Part of a small language model's weights: value residuals.
Each number is 50 + 15 x the weight over its row's rms, rounded and kept within 0 to 99. Layers, rows and columns count from 0. The size before them is the row's rms in percent of the matrix's.

# layer 3 MLP down (transposed), 512x96, rms 0.0979, rows 505-511, columns 0-95
094:67 39 30 65 48 23 53 57 54 44 33 70 25 39 33 36 67 41 46 56 49 51 60 42 38 48 60 31 21 39 41 42 36 30 50 61 37 41 47 54 77 59 38 47 51 45 68 66 67 82 30 58 68 73 67 18 51 63 25 47 52 40 73 45 53 46 38 56 72 69 50 68 71 51 36 62 42 73 53 29 28 37 27 15 47 49 46 76 47 36 36 69 50 49 35 64
082:56 41 56 53 58 40 44 26 52 56 74 63 78 61 81 52 82 54 69 43 60 52 42 16 53 55 61 36 56 59 28 43 49 66 60 35 09 32 67 60 61 74 70 58 23 37 66 32 38 60 39 56 79 45 51 53 40 27 57 55 83 46 56 24 16 34 36 52 39 42 60 45 38 34 52 62 62 56 64 66 53 45 62 52 62 62 48 36 61 65 71 41 50 41 35 54
068:66 37 50 58 45 44 56 61 46 12 29 52 33 49 45 51 54 47 51 49 40 63 21 36 67 31 20 45 65 51 67 68 61 51 52 46 58 48 61 50 52 54 67 78 36 84 88 42 55 42 27 50 50 46 75 36 42 66 49 62 62 47 43 55 41 51 55 18 37 62 44 77 41 35 39 56 88 32 32 17 42 40 33 52 37 45 54 28 49 57 77 49 40 59 28 62
107:38 56 29 53 38 54 48 54 63 34 50 28 36 29 60 63 52 53 26 25 58 50 63 44 50 43 52 31 61 46 51 18 79 51 58 57 13 50 52 43 62 66 54 74 59 59 63 21 77 26 40 61 38 40 51 51 42 49 74 37 54 27 30 46 56 67 55 36 33 32 33 43 49 19 66 54 43 54 72 34 45 70 57 61 57 57 30 61 63 20 75 38 29 29 30 52
085:26 41 56 81 51 78 00 48 71 50 62 34 49 47 63 51 27 68 56 59 48 34 67 50 19 74 52 48 50 56 42 37 52 32 53 36 44 36 29 64 48 74 64 55 47 48 69 53 52 74 44 44 72 45 52 60 50 64 73 60 42 37 42 42 49 56 53 65 36 27 34 61 43 60 63 30 46 51 70 56 63 47 70 38 51 40 30 58 81 55 61 65 28 21 30 56
106:44 45 52 64 41 53 25 29 39 55 35 53 50 53 56 42 27 17 46 39 34 57 55 56 42 42 31 74 57 58 33 57 57 45 64 47 65 35 20 45 66 36 59 54 64 38 46 70 68 58 00 58 32 50 86 44 18 39 45 63 34 71 37 39 32 57 91 18 34 45 75 52 62 49 46 64 68 36 70 60 54 44 56 52 40 47 46 50 55 48 57 36 61 62 54 49
101:56 63 73 41 55 55 57 26 64 50 43 27 44 56 47 77 52 24 33 51 39 62 71 72 65 60 21 58 68 51 50 63 52 46 43 42 41 61 80 44 12 43 49 49 78 69 56 64 62 57 61 32 25 56 51 45 62 52 35 48 42 61 42 52 72 53 41 49 35 12 64 54 43 60 36 35 46 49 34 71 31 52 41 90 29 32 59 49 46 49 70 46 27 43 23 57
# layer 3 MLP up, 512x96, rms 0.249, rows 506-511, columns 0-95
090:52 44 58 61 61 57 12 57 39 52 65 48 53 21 32 49 60 65 39 39 61 65 75 40 36 53 26 54 51 28 48 58 71 62 39 55 30 56 60 41 73 42 70 50 74 47 75 42 28 58 30 61 48 36 36 59 74 37 36 43 68 98 34 39 45 47 19 57 36 43 59 56 50 67 47 48 84 66 50 49 40 36 52 44 53 32 69 45 38 51 56 59 31 59 31 26
089:47 48 26 71 52 43 43 70 46 56 59 60 25 39 60 62 53 77 51 51 39 41 60 56 60 59 37 70 56 61 43 36 68 34 36 61 63 48 49 56 74 66 47 79 67 43 72 30 54 61 28 51 48 49 54 71 49 58 62 75 49 51 44 34 70 43 77 54 34 61 57 19 65 51 66 59 73 58 59 53 64 52 69 99 43 91 44 40 40 63 56 53 53 26 40 46
085:60 44 40 64 51 70 58 56 39 51 55 14 37 47 43 60 52 37 54 53 52 29 43 17 42 50 64 78 83 43 48 50 43 55 41 29 51 59 62 73 28 62 86 48 49 59 37 41 34 54 55 51 58 62 51 55 71 85 40 62 85 49 54 51 46 27 46 81 35 62 61 41 24 34 63 64 67 61 37 44 20 46 48 63 43 62 56 72 49 72 78 59 38 51 53 36
096:50 56 18 28 52 42 38 32 40 45 79 27 57 50 57 79 59 28 37 57 51 56 69 66 43 44 61 60 44 44 40 54 43 19 27 55 33 63 24 49 54 25 49 39 53 46 61 30 64 68 49 32 33 62 48 47 71 30 43 66 53 72 45 59 52 13 60 53 44 49 40 60 40 31 50 60 42 62 66 61 36 46 73 50 59 59 72 46 50 16 50 59 51 23 08 63
123:46 38 42 33 58 32 32 24 25 37 56 63 09 52 51 45 51 48 02 54 48 55 38 64 80 51 61 51 66 86 57 45 55 57 52 51 56 35 50 48 52 51 67 52 48 64 33 54 38 46 47 55 42 62 39 50 20 49 49 51 76 46 36 47 55 24 56 27 47 41 64 49 63 41 52 44 80 66 71 87 72 62 56 69 53 72 45 30 61 70 46 59 42 42 24 48
094:53 38 49 74 47 66 43 53 64 46 26 55 86 95 43 19 59 58 53 38 52 53 32 55 73 57 36 70 31 58 47 63 14 51 42 58 51 78 57 31 53 54 39 46 52 65 59 46 65 55 53 30 57 64 45 51 24 37 36 56 63 40 56 61 43 72 53 31 62 71 12 63 50 63 66 60 55 46 42 85 48 77 59 58 44 51 36 39 29 49 40 40 55 57 37 32